Part of a small language model's weights: RMSNorm before each block.
Each number is 500 + 40 x the weight over its row's rms, rounded and kept within 0 to 999. Layers, rows and columns count from 0. Numbers have three digits each. The size before them is the row's rms in percent of the matrix's.

# layer 9 MLP up, 768x576, rms 0.136, rows 488-559, columns 448-511
095:504543535454524510527469477566457536525490556520446516538538467525564461519540503447609496527534427481493451551529491577535515525436515498514600475570455565527549457527483499465511553489446537
098:509391478583588426522517463519499498449455554505476492486464531483474557550483490533519535520533511603466515450537440510493472589490560428514490476404464514534509534500485478452485554436525563
101:519519493527462532430482480522495527486516505498503530536555481466566479511455531538461435560535532482520528521471552473470494434432533529427507500520511479475510408511490491492445517535450512
094:509485522502478515472525566564418496474452519388499472533523493482536526558557488475505525532443429450448539474542551516468476439473440549497531550590431434479530474495516438560489489429510453
101:501500452492589444502514547502430527510439525502482426470498486539541493457506522504526474514450554502475448481521457453493469557565471501529453455477507493553473518513450481520464530541493416
090:531602493488553529552478435529566511512491494532515495467568488483551550542508467474555467493439494529416542567470469488489482455477491491493470566376517499539521470437538449438524562466487425
101:472463432460499550455601457500520589523555531508546468607559442479498484528475482480521507568446418480472442519519496516497532526462446514435509519468488551530569476502382531470484429490503483
101:565483485492534497515504535558469465485525516467478464501510499499500452534447410516496520419515516529496488457465412476406480571499518528527514427481469511513514554425559571492524465600546434
099:574537475549508470434480546471538463496435464468465517459517435509525486539508435571477457472528407470507498521439554487542523503551521445468497507385610430526426545487552456494436515513486460
104:529495493492452536474468487479488502480554419542395542532563458479532571514466500574494495508556474500549514506499523505512567530504485480538614480429475511486498541469517484487533510455459544
100:493594496492528543537531480436478539506456506477444482534479520410515463535434476472471518536468466472527517559515462540464564490527503492516488453457462430548569521501516552558503419446386507
097:555494518404532471468483507514500517514524532485529530492561518566438471543482471499483487556541482541506556481514435515496483535490448471513489566554520474475454503542488454525512490560561507
103:536464508525542493563526518477574508430465558579555479521458554438486522549516495569427529429523487500526516464478463532536510543556546514474482494503476536506482541518500499520463552479518512
104:441562515478417514567484556484501440582502515451517504432483446513493524479514540513545466487594427512516485456483556558443618466419460474503512506555527489473545462494489513510502419547448556
102:488465497493552532475504524460474524505549468571472506496455524465500494451480500505481552496471477475490516554491469494499507536473531513592426543507553528508438549424536433591456455526514449
100:512503440480536504523485486468457476510506505557470490564479569481494543526535428475494532556562498529478545572492506488469536573484436475500486427432551512499507550530511471418552507572491484
096:473569522515527581536494545527466528422497517489483474486512489510446468513426465476490456456571501455544481520533550487512543552491462471492539513481440538482462531503525526545532490529508487
095:455544492525511507515479439462523444411535501541515532499483459512495491435491514517503409531523543507500422473481522522424484466509415491460463605458551424525504510520482473494547478522534500
098:514485506512526520531492564407439485497521508502498547513508501441501443528456549490464524524427502516504474474474495519532480500493511480493476547429554534500410439500467483474476478526553430
093:489487496504515524419509564530466489548533468577464499529525499485573570546510537455476490470588512432547517472442505473504536425536495491493494528516536510442535485482477474569561517516558551
094:469464522526491527549562502469509509480528500581535532502525499489544525536498518463462490504481485429450469580474506436532475518464477460463562578487492519454492524508461553585579588444546507
102:511485534520533518499517481502530510437434529546570532483499477479443470514504520445463568437474447428437522443497447452500515556483498545489499454452565494525468440441487538435468460534461537
096:449452514577467483469451462513525513513515519491505445517543485554510479543461506520485471444539535533493519468484483534564525570507556514510575440517564491552486497501554573454450560479503488
095:492498527515483487525540525512500513495503519488547464553505512508516462572472434526497458546497468456568484536519432497536433521520494463418501449490557514533503491503550472469529505551521507
096:537442464519483503493530477518508510513531501432534516514516485477588508520553443572534511508527540457562541499448502517504498482454521444529529571464461512500449525469610521546588465513493536
099:559485558561511475558541526460490526535498536511565515545472458565461509510493535512533508505580436462507494439489564577524459452496380462450534502465533519519483496480455500539492521402458482
097:501496500465439493481525504501503457469583524451523564533504588553547551531504504477567507489470488497515519494513500537487467534512600549524501545441476488529467470517489501524435519527524540
090:522473538510524514452487478528518492454478474534457545498477564505474519581483541494466519486515462533544476517511487482473561534485484469547484494500475485508551526512536490483438531521574504
102:449586495566431544603498446498578478576474557474530476508538484524457529534476586489515447517594499483530443472537557538578500504464562539474478512504474480464506508472487480500510465442501465
096:552500417435504488452546525535466502502569440475484486477509501487488531508463534588535504496502486482528477524533530653495501548538500510508462491451495588559452487493515492465507533479456514
100:546557556511498451506518537515465475502490474490507528499565533527507545472524489467445519519482454525533487566522441542498503477448484506447546473550573528583514458467557488545513488517510490
101:461471488508423405476514543463494553489503501509534499481491462551487464616485477501528426498473473540447530505451417501548458498537559559567441473444501581420529483518478476544422495503568543
096:540531528507496547531516527537509404525525539504514500467507592460485480483605505446516483511466597583483508515528537531474518513484445526413491493536436542496479498511511556498483508503458544
103:551518555465551518506405517499483464528516476534454539581483531483485513498546471510466498468538503505518552557549538492510493530439461532477434528471554482537432507472552499515464472514526508
101:595520536507502468476478539546554450523465458516560527500520481495529576448547499482449522532529516472482421528490565477485524467485414518526482533437449422470520553447512521440506488516549415
103:536468498507458542456540499503464490451519420520498445443457450529473421553520562474507493542577474480480567586525572466490444609492557583559499465463390412527509487472514534484534521478522477
132:427483485527468466499573500512551508608570513564462488518503511480476540512577519473511522553530524572558413523464545571544445461469485440505442474521557455492468511499551509521505512506453541
097:526499504517515501493555535494511490391531521503514512535508498516547516520418542530449482486422418497427517523490528535500562532463529459472509478544530531538434396481513543494524487459508460
103:567441498548486520511464500431534502506537539463542509485487499499517537509564488509515469459534451489559491513472527544503442519596485470536411511497506486504471451568477512597516493481529496
101:489472506522413445495507510539486502528565490523528502465508501519539441520504493489548453488524523502523487559462495440474472413487528496554491420506507472400515511520492486550515474483454575
098:489519488438482560519534526522534440454466522503477434522453525507494490553470437554505440426530431452504536487455500421492512490526423551503455505439495475524465436500460519437485505481526486
098:488549514533533513443473476465507525542472550455442535552434482466495461551526516542557518475529520566529513478559486523520503446492520559481495563461460519495536443480566497548553454520442514
102:469442408484519485504531504530479541435496477493542620462490457452511473557502531486459518530572566451508439471448479504562467519549563516469473482484478542521482403515493483541496571489515592
104:595424518478476484539460474543566502510537485403535486445505485438471536489565521483459497527490482463549499541549513556533496455492479529459419470446483562537427493515436457490445480427462483
094:452533483498478497546413500565554539534524508489516510480546514498473583533545451559447495615480434474609482466530544461496477497444468518470529521485534537510559476536521519533454492400453495
103:540547487524466477538471567550483542528510485516448453453508444514550479528485520501516504524500518495426480506513522553623488496491532510499512459489572504505476473485593476424477498506542429
105:506534463519467488492489490576522520584490533537497449445564465523552562503485477488488475550513490481449600538499390496475577475513510466483542581504508493483560514461460523529515502503448542
094:527521535520433542557547588507481485426493509437525526549502456536566468518508558492534482520531549460542467479471486496570521459467558528503527507498503463569515471463497532517534514492470502
099:511528438467549546525540464539518463418529541504454389523449557472527522475403493591473487489546471478489459533507471463400519470539531504472550545489533473491504481532489564522540413443479543
102:566479532500558538538486446502423498496457570444460472482541417500622447463474437494540523496437524488470448473530430530502524460497497478495484497494515515459485539456504536584434508524557515
099:528459500423548538527452476475546545550586519486510511573544525517490562544523490531590516479481508521558447469552515480512519533486459453462537489516460566498526461434473570510515430484524479
099:503457575432415479472460481456444513502456464524474469460447494592489514548435402494551507451466519547533438476512540485551510539499431445508581567494523566523553530489440501445463450471547509
098:531446438537448513502483476515503511509475468560548528487547459456536429495496585526523450462527492480519492498503506529521397509541514462438543531475495543412478525512409525486535437552469520
101:531495484542521480534463473568475498480453513538387467450513481470497445510515531516519437510558528551426490480542499509502453522519463473487444448530541445518585445549552496509431440454413501
105:541519512491491489476523538510540574516508565517517516504413440523547519496465468485488463597501506465519493522532488491474507565460512481434468524512477528535465472529509558443505549519463522
105:495471574492516460450508499564559538487493518513497461467461447432503572451556484478545501462477404446499538533512465524480509454533512518504560542457515517529511448505508487525588510500503493
101:484543486539515495510480503460524541485495500513461509439481524495508452486569487516461447491512497487537462491526505453420521514504531525618477520484515448452565554488431455546507525490523502
097:514490450525564508441509480543493469527513558503520507459468487493488520514480518573503581479518509533431457444592506432437485509480525554502519476510567456620445529476493513554494533493501538
104:562528472525521467540515515515551501475419460518435434454467527505510462510519465449522493517462515516504545475482506529488515493592428502569563541501571492446559491460420522608524550505528469
095:525481549513467502546406480538544515557447524455466508462549500503527453510534511486495466506536481507551522610495483572517524472485527508525480453540443492478521503535492504521478460542436520
099:488498545557468489450483371480458476443500480497526573494534548476470495476551497494556460505511557506550552524547573507459495444518511474558450547535445531540502405497534460515478479436507527
094:505467519508510498498468493511461420464473534566501545541527491514485573438489549471415561543475546499456457492461566444438479431489448549478456516449479512502487541535569489408451494526536540
100:460563508539481485474398412517544447494451416474468527575506549500529489511482565493610433442550523493474507491501557427513450482514429444482571514480555448531495435515417454496491476506508482
095:505501532478512447553510424506492417506522476501484515466517510492411462509507455425436455425492514499530526494494474514521439461448537512521518451462567476525535504499544454467587587488544523
102:448531527513493480486503462544492497487486476497536556537486476474503498541567471510529583500566551600496486457468533488528584556451420512459440468591530514475473484522511458514549534444518529
107:520510462480464408476553516492521478536445479445487534464451401488531473409500526519462539525388500507436485510538470488551467505549506529496510523541421495499493470473433495499550520465513482
099:464526533457509448537453479534474566464510426509524381481539438485401533471526492432516472461529479517469430522549491502567507573477557509495527493364514533528418448498508542501459527578501509
097:536509507544510508490489453459471534467509470505465517479540476567482428576513524507432518496559436505509473506500508492486563471501526527490426507538515497486533477470533520531544486501509510
097:494552490513501591461511496499476549524492524507438419517476520426453458496520516552486533488442475458502435486480571505505523488458485535515534522573420538465547492500553554496516469452517517
091:565457431509467517426446494471559507523470449485432578500504478454511473496482472478482481479490540509526506453580521435474497466441477546502479488430520508493529510452486482496464510479579510
100:509547494434470482483451513479531497511491429465550505459489515420530441513507490478520441572510472523496522459505460464471477471585424448472450504469478445480519543522559520484521511557505524
110:540537561541503434535492455459475523455530500409437534451508483480449531513497515535461387510490499545530529492469470447460406528540516496490473523546449390488525490462490597510475530480433479
# layer 9 MLP down (transposed), 768x576, rms 0.232, rows 488-558, columns 448-511
103:512501490534492381442482460451486513505552414415480536538447580475447492495519509540461464545474443541495462503411548411493527566552560486568522526532480522526481550472446584441467487473449502
101:498493520482448485551537474485540522531441510437494547561443509485535501519525494605515469491548497486511499536523385484518511481591497490460510482516477512506484529496476492519473490512448442
100:453504405535459472553527522520493514469536451454476517531518618477566530488501456485473419507499531447560544546523479534426509544549515510507467519500508493523455478500521480480492575472489528
105:500485556498515533480471581538499511521483467432533513505555541495524519442540562572532528466537563479521541481478540559445503489444443441477469556496503450448546499544484445447460565500458526
102:429500501546515496516435486539576480491526480467466555543536490505485491503474546474525507448488467494504395461501563553511445540429548490441510570481471448459485503512496509530482477505523484
096:553567528524482507476511484591573486392471511461533575468541450528456488516505517537497533535494429468516544531491439524473499514403488523519461555459498503551553527449454472557531471437426502
102:515488528414522488580502475523442472467506469579506425527548501508493489460504458544532522519511513479503495545513552552541495489509445476549547578526488559464571524544494506525561501489490513
100:514456534494574556494518502429423565549467523486490506507503503419490497446561478495451378535479541552524513475512498483500548535518540491608476514465575587484447443474469525490637527483611474
100:519487549494540529486497519498519503529550533467403449522519533519539446470572496515505396483454464499543542483488562485467491495490494487489498515537510500450439476540493544465492553473464511
103:477528537456518473492456535514494448483438526515516502523458494459527563505495548537498511512449523530465453509494474483549496529535456516504543513521493585534591498532589531426480534547512532
095:518519523485482470528459528536497476469478520505518465541487507515519479391547543413579520534479535556467469460508511554470481512451479563473528455475501451473485448500483548436469523544494464
098:511497484536503513499492441515517442447469497475471482525495548517523555418499495489540484479455542471452515559441522559477489442574558507519532519514519513488506528524502517562495490552503518
098:467453488472495537502476449506527553536461501575516476444544495471417549458495455470544488496548449475559477549520470502502506483382516392500524597498592484513490513444454468463469492465513468
101:508447480484507526502563507520478443598528517471537560460537472460527567467507525499500497495564416472570525543517494541531464544460550490466467523514574466369504483548520556527474481485499568
104:497457456429562522454495495487507455507431557525499538497532514470520508562460453534509526536515518567469506552497453512518468484444574506531511512537496501527502498482502442481477515512537561
097:498498478451560484426473550568572481484423447472523472549447474474507516458530444569475569518532486567533514470473499435501438543526572523585553479550472491574430519493561487510440534552490498
100:504533460544510473514471488521564515470495474525489509487404568470485553508559504432476450478514457556537575517464493513490499520434560526495495538493495421417526527582493475474538521548499481
096:454520462511514482491466499454414529561531477479478566560471492489487501536471453520491461556461512558491533492485542474422440457505519359573452480543584481485493537529501500424545495458516546
098:525455504484524461468500424466607476474485508499462504513474533503505542466486504505520478492516514439436509451515481566463505436531559483469592483476509544495518536478534501564447555529440519
098:461515515460453429475561452494528533504493537528488499506497464455527574553411540527473527503463540582415477479568506500521554475559579429520468517544537516504532482467449481533508528459559444
096:442540466470440550489509510449450530525478578579486477550502573535462493499486450513470564550534568529469518549529516548565543428483474487533472544492513484532517554509415599484562472476469521
107:501601461455515476462495437525416500532573488438505520484485535510530486450475536499447454549535502537479467559428522531511540515465496448522490484518477519540570486484480584493489478504554528
100:503519450535529479524597537518488438535537480552506463589533528487501467526445481501472552516524443531548437467488565546474489469538494480524483549515485463557510538489482461503486508534547536
097:497492508388519542541527512488433557583552546483515455532487364502530552562466480471544529527447492506402505477537490511476527520527472553487552562532495491540478494477544484502544521495458466
102:546570539519488459497501476508526544508479465472523412538590575561557522571550472565562502520495560472560440487510468513436524522403502516493415520546421480459478518524574517588546458537441470
097:490486469448462427557527476523547488465459444474520429498496591459543512471485478510474495522589479519479489433498504543480516547450567515469464485464481499553517516501445511549516509549443441
098:492557502554520533463449563473511475484519447495472403454513496563475514507486523465439520481512466455487504500481500487516488582534477459479485438475530499546463526509503475473469437485515524
088:530537542453489519507523442563445499487511577460495442496480532488509497561531519480589444540470576489500559490503451527471531465463522527487518507531428463528534515405434510512596534366431471
103:481482551522480515456407457503550472502524489509464533559503476569495593536444514488560528485539470496522518500518486510492554569554546531535518454491518458460486544614484492440507521505544511
103:529492534505529486566520475491494437511455474440516574493523476439460485490484493505513513530471496389525577576481420492452451458483477513463514536493529470580518451501457542579436490478383532
103:563528502494480477476481507477438481425505517472483538553533490445569593424476448516522500458486519452608527525560495563474468450544533560461532430529564427486495515480513527562491532509524509
109:498524483474512532516502547534579444506494477501465523491545477467478516535486509456517516474499466514541485485490462448430580460529441485544457502469489514497384480501525533551453449513476482
102:491411544406521460536484499456423543510503484513474530471458495491450527503511506519538416484539437523535471511479568520507423513517483490497482486487538512481509539444488507518473493434578479
103:551467489594510498478471439441530447488530530491544528489500510473528468493504518462500455459460452567509448571499458482520456431455513517579507501486493455496524504505430505500512447515510437
100:529528447547470517504562553488533535512500541511528542484492476476475523401520439522473535491494561469393509582493449469454481402481479459516595554525512479481516477514508554542475485531453548
105:408501562547473475545496538546559505488487546466510506421555540484511449463510484455487536473551484495595468523496448525484465495506477498479498505480492540635508475480554497567529526543501469
117:578481491517473514570469590528543506439551477532454502517514499485511495496462539561518461536484523481521455432473548437480462555443491474435519472552471511523522501469497537489538393467446496
099:495507441459518448487445399446469497538480460458482465501477576531422476495472395558557559496479486484495463482475508481455517505476469529538507508528496472504462494519468492486569445467462420
103:497455489482528567448516540518520570480495505446483473575539486499514496562472529503505585445416519499490512495486478526466456532568514548448503479508477499526570515486539545482500523464541516
098:511506563530562479467483460494522428521567445467543482540451496506516511544456470550471573479530514435475557464483543519516451569514486479519500567553511487423416470468498523474478457486500504
094:457486480422507440523455541512519474518521576527517427534507448541483512535474418491461522477547483540501583546499461474447460526454464466527532570581441496517491559526435470448460548458512533
098:513560498463484470493474491509592468454521485474608515456449511525516470434494463478439464483499567438518522495410503513560497502589535522479484456492402504431553492474471423528472530429504493
101:493498532547478532478542450463500533467494548486460448514507566469499544469452458530575480424540500560475494554523433504425482438520609541495501420430492481484527473512541579458551526536496483
110:488471501498479478493465408575595502503542516534540523478560509408436511496498455510446506550476493480576419519478533535444514533468517542474539478450518499503481531552532495495559449448523479
097:519502504477463451532466574508506414480462389521497505473497510490474464527393482491526485540547548533489463482449456545424448508489558438503485498481545437508446489502473511469475506515458461
100:542459528483499475487504568531560470427490495499518528509490467490522485559449444520588469519482499602589473490557477509488492508565471481535564635517478530482474500541596438514513509534473473
104:510503525491461533540469511422490462481523475527577461459515584524494467429528511499461486470500557510543480480519464512535581568388479509541509538482551487477399489494493448558472568577551506
100:467577496506476516492471460548575540597508393435480480439511552448505503470533537547477505484447475521490486489468546469445506393488510466468401431497560516518519458472492528486513442541531538
099:480493523448541455436483480488537500505517493494505463477533481462535506449523506447480518527545514535523430475474504503504532404476518530447544444448531374555468463502465487535488512481571436
104:534478577537499431464430471517583445470452514509466468512476449490483481427568498509545474436512475482497484529569428509517572463471533512474498469485520481546485523529461446483534483530458539
101:455497484525506506466470525546539473528489500494524506549544550446476488432520459458490540546427560541470476469486458460465512547530487470509498502570523505442523467509556520481427570506426443
099:543527504529441531440524540505543528477561529461509469526504466485481433521514484506569508546504525535485527529464563475443566505505510462519512442551499435574506479506470537578533510540446457
092:524471491462561501503548501464525492514466450452464513462584480505509556544493504562523505457499555425524492537504526484504490545505483505521481485453532537512513542521537515426476475491479501
102:499499485513516517464540596517497452499524528491457510475494568570481473506445494525504479512500513476557543524561542492500605518507504469427543503542444557441542484391511550567525505475472540
099:472457441572539442444512567537464509487473536485505493491435457580429520541493517532459560424403453511447500578549516488468530556588482565465394521512550518491486479514477552564541510492523500
102:546510549506469482509453500473478496454441470568573531463512461480538501502493488396580536536457428531530492484500495492496509485599473592514581517456456452468593548466469511479540476494626540
101:491466454509560495585508507456511479539488584445511543516462553507520519553491499496523502478530465580532596536509468512484547504502491473586529417495474518563554476484489488515496460520443465
094:501458548471521460561484460581420551532493526494481523475493432492532522513513505496441474534503444474542508446485545486468535508522554518537549536508511530523443488516505556505488494445581584
103:472479460494520506464480460499497512540481484514415512488510505580494447517446500510501469515528568481500501468479578494546511513566571541499499509550554527523485479508485524476476501528474565
104:523518481531448474485452417501486470438564487544497439537501449499595516457578458582527489579470560442517495445528482507463484579462456515475484522570460472493487531532408468485468452527516422
106:554507481520540476508532512574460526543464470439467497470567465532518464488534474410511510475522496538458539524541464607500512480493464526502517468493468439574498493505551444460470558512477480
100:546525553523486491478472497496510507519549467432547475514426526468442542477476545477504456519449490497538442459474487530534582537501483515540498532519473584496497485486539487500576499535489502
099:509417513514449496516496572544557522568468464542459541529473489516488489446530593588478529432461517495530497505504528527479476551549554466503523553535517510507541497503478482448509428522454499
096:426499533430515464483489544531567432507535440489550506592544485565492467461508509475568455493613562578484506488455453573498508508591446484509484545506479560445523476514537522490556530497432466
103:529495502465507470534558520481538444517522452483510516527511505476574444555477597524465492510514523503527499560449534461453537512545525509507540570462526501513547494474514474505584488518451500
100:471517468553505567523467519530416547440572539482491539437498525558515503529544535512551530476509419482511522526490488533524477457451558541502524481496496479488514460476488521477485527493528532
099:552518576448489495456531567449499525435501517491516486505534518509505527577543444491510491415538487461481506486512441474525487425506498458478516465500467470461494459502448521529479594543456459
102:516567526481516477440490479463490452565540512452489591485494469593465574479587495479476482502519440454513491509552471510501520501431497513456473446466518457461439493594540487536494487487545496
096:506610470530518583518533457510488491443539433524487505536505474497498521464472506554454485421477452463460445463526547558464536423513414484501497586531508474501515470528473415496465523537474500
094:588531505460469497427482457474540448546482479504539450562532462543537495530550506475475477419520428485463547628461488497477466458496454463488492584489474486599501485577517580569433568526446510
104:488537564555435492447500432452513513520519509534548496542468519449516465514595395514530485519486430534445504411519516536537481507448520511466527499487501537438458559455521548438474532462499525
# layer 9 MLP gate, 768x576, rms 0.125, rows 489-559, columns 448-511
102:434480544548584503482493478457533458430507464471500422444411495558468481499463538514522605490482493550433548470521429464448482473452539505477487527494493547516484524494475474535508474521511533
091:510484457509501481548453521485487483481505495491425500522498513498519577483479432481517516523532467498611512482475496476516516520441505494529538496512467535577489564517565476507532517455520428
098:462483492488516546485505465533521502438510470600504478491469470502502530489410497468486466478498538516479507436530482465483534473503497489489490499502439477463446497452511461529557440372475469
093:572472534516511511571429451519533487445516440515470498556461491522510508446466500548450544474521427604560476478458440538520496473515471522495485521491511506462549513524509485491430607544529531
093:455565549464497491597552458507515542530457453462549430524418497514505484462542528600558515440581495522489470479496551481438593507551465534516537497472423484494484551486437515477525468479511498
104:537514501526529556482511467510506531503531483550549468418445538507482488503437539470603546518570489510442531458505511496464500488456493495556483546430527523482624443531480532528566471464439581
096:496524541504484549450482515480533528486539514474404574527437447475512497514499444456434430518534531490494427550461467508559473543530436492440432533533546479530512569466549501466484492512497458
099:474471528561615520488544514559536523535465493463517444538547504502564528457528523525473493414464549514566492488471499446478523560470516507466542522520510426488520505459514488571512403536507484
101:501527468486467568517446445458504512504440433523603553481474547514496520461458484537507509514499503530505574542537556510530453432510484467478445492480566526495396566460499539578508532478532476
103:541451507457512515481509486549539518485519535490557474521473473583528470508467486531491523528495473514498553530434550432466473494528473544393441535521528479503517481538469444465555477552531563
098:528548517503526508470522534508490469443512570511472423470538474446488554421582480541487523527489402475462496488524511513449520543467589525432482465490558492525471514456440588502557475496467493
106:506512453492517563553505468485497478432472570508493534497476493570500546493502525541509468500500532494581442493395517490516543466568512551507525438432474572478517500499459441449465525533488464
105:524463586458472488442507568499468452529415519477451556543460499489545522503512476568495478486538516464496494484412547525493480513532519517457476499464533570563486514528520578507472476474441444
104:452538501549523476488472522467570546490506398487480441515510500475431476530448528532542480456486493485512487465448496604399495480554419545507491506472466577521530463441441489547503468530532498
097:480504451513501509422456461499419481401479513510454488592506458547468486537499483591615506537486438536535454470501583533457578531474476423514509500475523553540470457444492540471519500520523495
097:460524513465548484415533486585532497506509428469457575481445509546491491408478456496415516463439523538538444486491505496459488538430429506493454460551544545515513549606523512457435596496485471
099:544447436510524486528521465502517524478506568509431415581464524469494463485472477481530477460512544526399488495500529514488432492501488387516590542471573508484523551528542551502493428468488522
095:495454455568529457526437469484526495526556525455501460458505497517511467450527493584516555565599457471437462464486509493497517523489427481405490461439514507485507449408474518483442504510477473
095:494506501497468588494525505530526551426500470486558564427389412459500497503451494527506482492571471558564499505520533452528458486421494494490492493568575545534546578452491478466464465459459468
097:485463504514483492446490514460462488515529489385469494499492450516531486471560490476489463515470579451506485463542504554527532507511511451564490506465508473464511557541537506544483491491535489
102:490495497465489475536558519534468540441487494495500442505492476469536428494501505474520580528426476497448490503473394495545507439419530529552499485569491524475486440453496490505553473476488484
098:609498539530534521548526469461540410473472498502493587399531486534541470516475440487564452460452550508496451466434515463521504549455462553518546552554489550489477481434511435527466492506518529
100:568531552468430479491530463473527540513484534448511497441587469478486520465455560497446472447447523509537573501499482447497459400463525532536515484504442522504531500509603397424507503514564575
103:562434430511493472462546490512490498424469472465547445518550554515436544523520517480463531503458498518499377459559533453516530486522519509450525467472536501449475592482571454504506473463495525
098:510377529534525544426557551483489472503484574473552509494528476483510496458471496520462495522590512497491491523473502551506449493529504513460460537587431484509513496470505522563468431457474456
089:506518434493511449536513500540500539484524532475486509592528581567537529385559539508503499459426498552483492414488512471500517465526503450480471473525464452471479556439481533483462541550509459
089:444511520534435498486576461538477476421527482547483443455562524514434514487493463479435468519460515529490509520527552526512448549569500488515525468462560537525498441503495469496498483499562513
102:528606500452582564447444487559494530432520520486427498520524535505490582524465485549525505490518450462467579479450477527374519483479446503555488483554453531532494503376512487485467485559537506
100:480466539477524512480501439540511488438505531482446598457464440581504491484511452432584506436502533551478411548492456521512518454560588578495505456473549430555563492558537477479475470468417537
106:477478457492514446521462539484474508538489486460521524532469499554514463495466457461581526484589432499487510460515544516483536470436476474477468467515496454496529465443544469429448550497488479
102:489500499467550487491485523497474481557453500517443523517403516515567513416505460486525533451473560491553483465564554515439511485532478490449595497579576440457513539496529491475472491493521456
088:538572561505521536442468484505556476517502569529506498482505414500555454494593461500509591551473555532485518517490506470484524535486503466543508515581465488487489524500477503538525508462457580
103:481507498486500546532480531583487576466578459518532493528474509546516542463493530493502439470509510449550548504550492473492475450535551510415486517477520539556512509476539565473537525584547515
102:540477450547473525512555535416415503505516445451534487546483447452518535499465560454478441471503547532502460535522481490474520549464570492487499529573517478457502514508464499426536549463462542
101:565526486534435490439573450425524507394486527447456504514509519481499502495432497493595464539478525614459551498454457463479511446499598480477529479497437541530485493436517447471480496486424539
116:544512541469491427537578464469531476432552480581539526596569506571557552480525510500490398536472465452517319460464579481566550503458519474477497464476531442532503546521540451516493475519493455
097:514440572529477492411556530511489508453522485469468482555411444470479514516565526499498481483465505475483559446524484473494445502516491532484480526440513531532510463516455563514527506464507492
104:441475550407464539533480479555523492505469435513522561538455481478502514512479527549503433545513557443561458520502506410512520416550492548575482459478519468546520447519490479528458528502516539
097:501486463484483526423521532502451509441442503517502453473593486479481548488595445492534545517505528584464517458510530456479486546468451472501519507483414605497472519483553492455447423552495452
097:478523553549552514453492562536574486515512450497456557549423489467558547444564509522501396453536580498476530537449466502434493480449554483513505514470497575561444469465547539512535530429472456
096:520512495566474483523485472632476564476524467466557471536498498499499467527453466457484509542492515499490441569461498511555476511501475557510503540505489562410497531476450534550540525523510512
102:464565510511488581495468473498500540487528512448528490474462511450530489515508579403472428554488462468527482428516569485491578497481432516416553524482555518428536543636497471509542528536490494
101:491520568490488565468481528463458507506498520468464482479466542593467562478414474468480466506501544473487485517458492471496531515487546492500458497526527545493522412441544474531479505550486558
099:453496479440450539500574480473511456535457481465535482526461516535488480493501491484509437610462461482472495564471547565516425497545578473535500481451530509558404462484472476422528487545493429
100:554564525416577553512596458482500519483535483499457524527555536495463479516532508488481537513534527513481488574447480477472527491531484491479490482534489541546473508492466526503458497528517481
101:502524511461501562452468536441498528475478446504504552552458468532519536507526528410545445536435586468372525479482511501465465427491478502490437457564388520469484493502453444616504486600499473
097:403459533566516480485434496537509429504442528548515458504508517536444544490472537578511549500473560510491493546524445524507492575494481489563492496555533541503485528533553452515407511491529537
100:486427557608518502526583504491517525485557475465524572526482436378550477541496532543586465524489460483454559489435493476506446473595518494506507492472436473502505522461475544524515508495530521
100:482472490432601452535524562503564532536452450533458544485524454541515556405551486468594536481484505553472458551426532495546450490501441494515449505542503435474428482564541501520526540525476473
100:535454495511562499525420519506524504488523536528511533586585500448508535468512499534496508513527463435492620495468511488496500498526504458533443421521536414485519504475486490505466499464502512
100:547482521420497476442536461526542512497420533498558502605537483460458492470443493554454437524534467494465483444623512485528503434511449443505530550493491532488443510558517463490464510502576499
103:523576501477529503500530490484536469542504444479475523473507484469545521532452452519486486463481548496587515578543464539509486465495532463431461450466470529505546500454552537455552523468509546
099:537562485499487561438508521534517460455550458478460465463533470514467552527478497475651519464478479513541541484456453441542494526501533502528478499492525475551487500453595530474537469555576474
101:472441486546577528504461518497481549497537485522519470456477432549492490506475504534470563494464514468509556560492561491494551459470517533544478498483546573530478460499442457480477517478468497
104:470525486528520558512515517531496471502465485543500549522541548495525428454478515532432424492477516471523471575514478483531490444464559553555529513471489565554454563521485536478439483512419458
088:485519480471562473563566517465522446534568499435501589532431521519456451498573516470455496553464507526573487419520501600478475485500495524522549447455438541471496500469550452568478460516494531
102:459540547504467483508527509507562457471518483487584439514514552504424478516482509591526482553470477453443465521534535472477490526508515493521462488480510505447542488489509559472535479554432491
105:486464485476453481508489503470518429490492505464455503497476484492521558546465487522571469535531423458515469504499565500514505536538568493475472501466479497457495488440466517409505496490489570
102:521476506444545505534527499498477495467438462499528475420498504519479498491427442478507525459538458498519486433534508530509442493506423456532437461521469506530477512517413466448481444473503549
108:512449527394481501498524548583515457440477471505537481517525516522485514510526535553506527449528526527397467530453457540525518512474482498549561476564499564474532523492543478418526498605545498
089:510455513507498479468436506519482468536435456452493496516468484469591508501500441524470536531525529528465481535479467507423478497482518555485453501429562490522483499510443498492498449514525572
096:536486543443437469597500451546565496471544471561490513520508543494410496447488507556568479493487474467527476520494577481518478479512510447427461542452510515537485464542541507506567480544500589
098:475443484485528483494448510457495425455518455458431498471502518544453475518499484509498424511453516532502592538539491502505423380511472498504423456451533481541452531587505508449512453438493561
104:416499529488516534502416525494492460469497507463518542503489409488490557451415543459479482489549496525492541471502531455491468537538472489456432489477506508523450484571491499458468511538482480
102:488519502542476520569525435524495524448470515474454533484483454468501469412475521511453535509448498538534535562487567527513538473508538496484526528487500470489534506450531476500475437464528468
100:520473475429500467472482469506528430472470487472549510526468477537466477469469447473506550552437486471511541451483548461488547517513524558513483517505536545511506468507394506522495450566522522
102:536552516539457517528437482456488520498498480538484471429500553528533519533509461535486535576473567476452492538419499479490474529507520554517417574532585512431550483431429559535490475412540450
096:519507500511434477518503474458471393494538464587486566551527616489487471478546506498549487542496428538470534579509450487529553521526584545466515537514496499434520478450461485590479479488488497
093:519487567519479510528502553459533477446533523487511517526478473505465502473505482471498476543522468430521568550456515522395481501519508480435513452418512506503521536478507429546508515542503437
096:472468578464590433473513510470478560522481493481507599503477525534460553473509479473503560599478511485499490464523484499513439514468498498484551529520540505513558526486556509460515514538531484
103:526513428560553533537522480506510440480499452578494530518503388537503528553570433540463412517511538480518507492499486515489535444540453490464488492488468549490466480517471526530514465464453447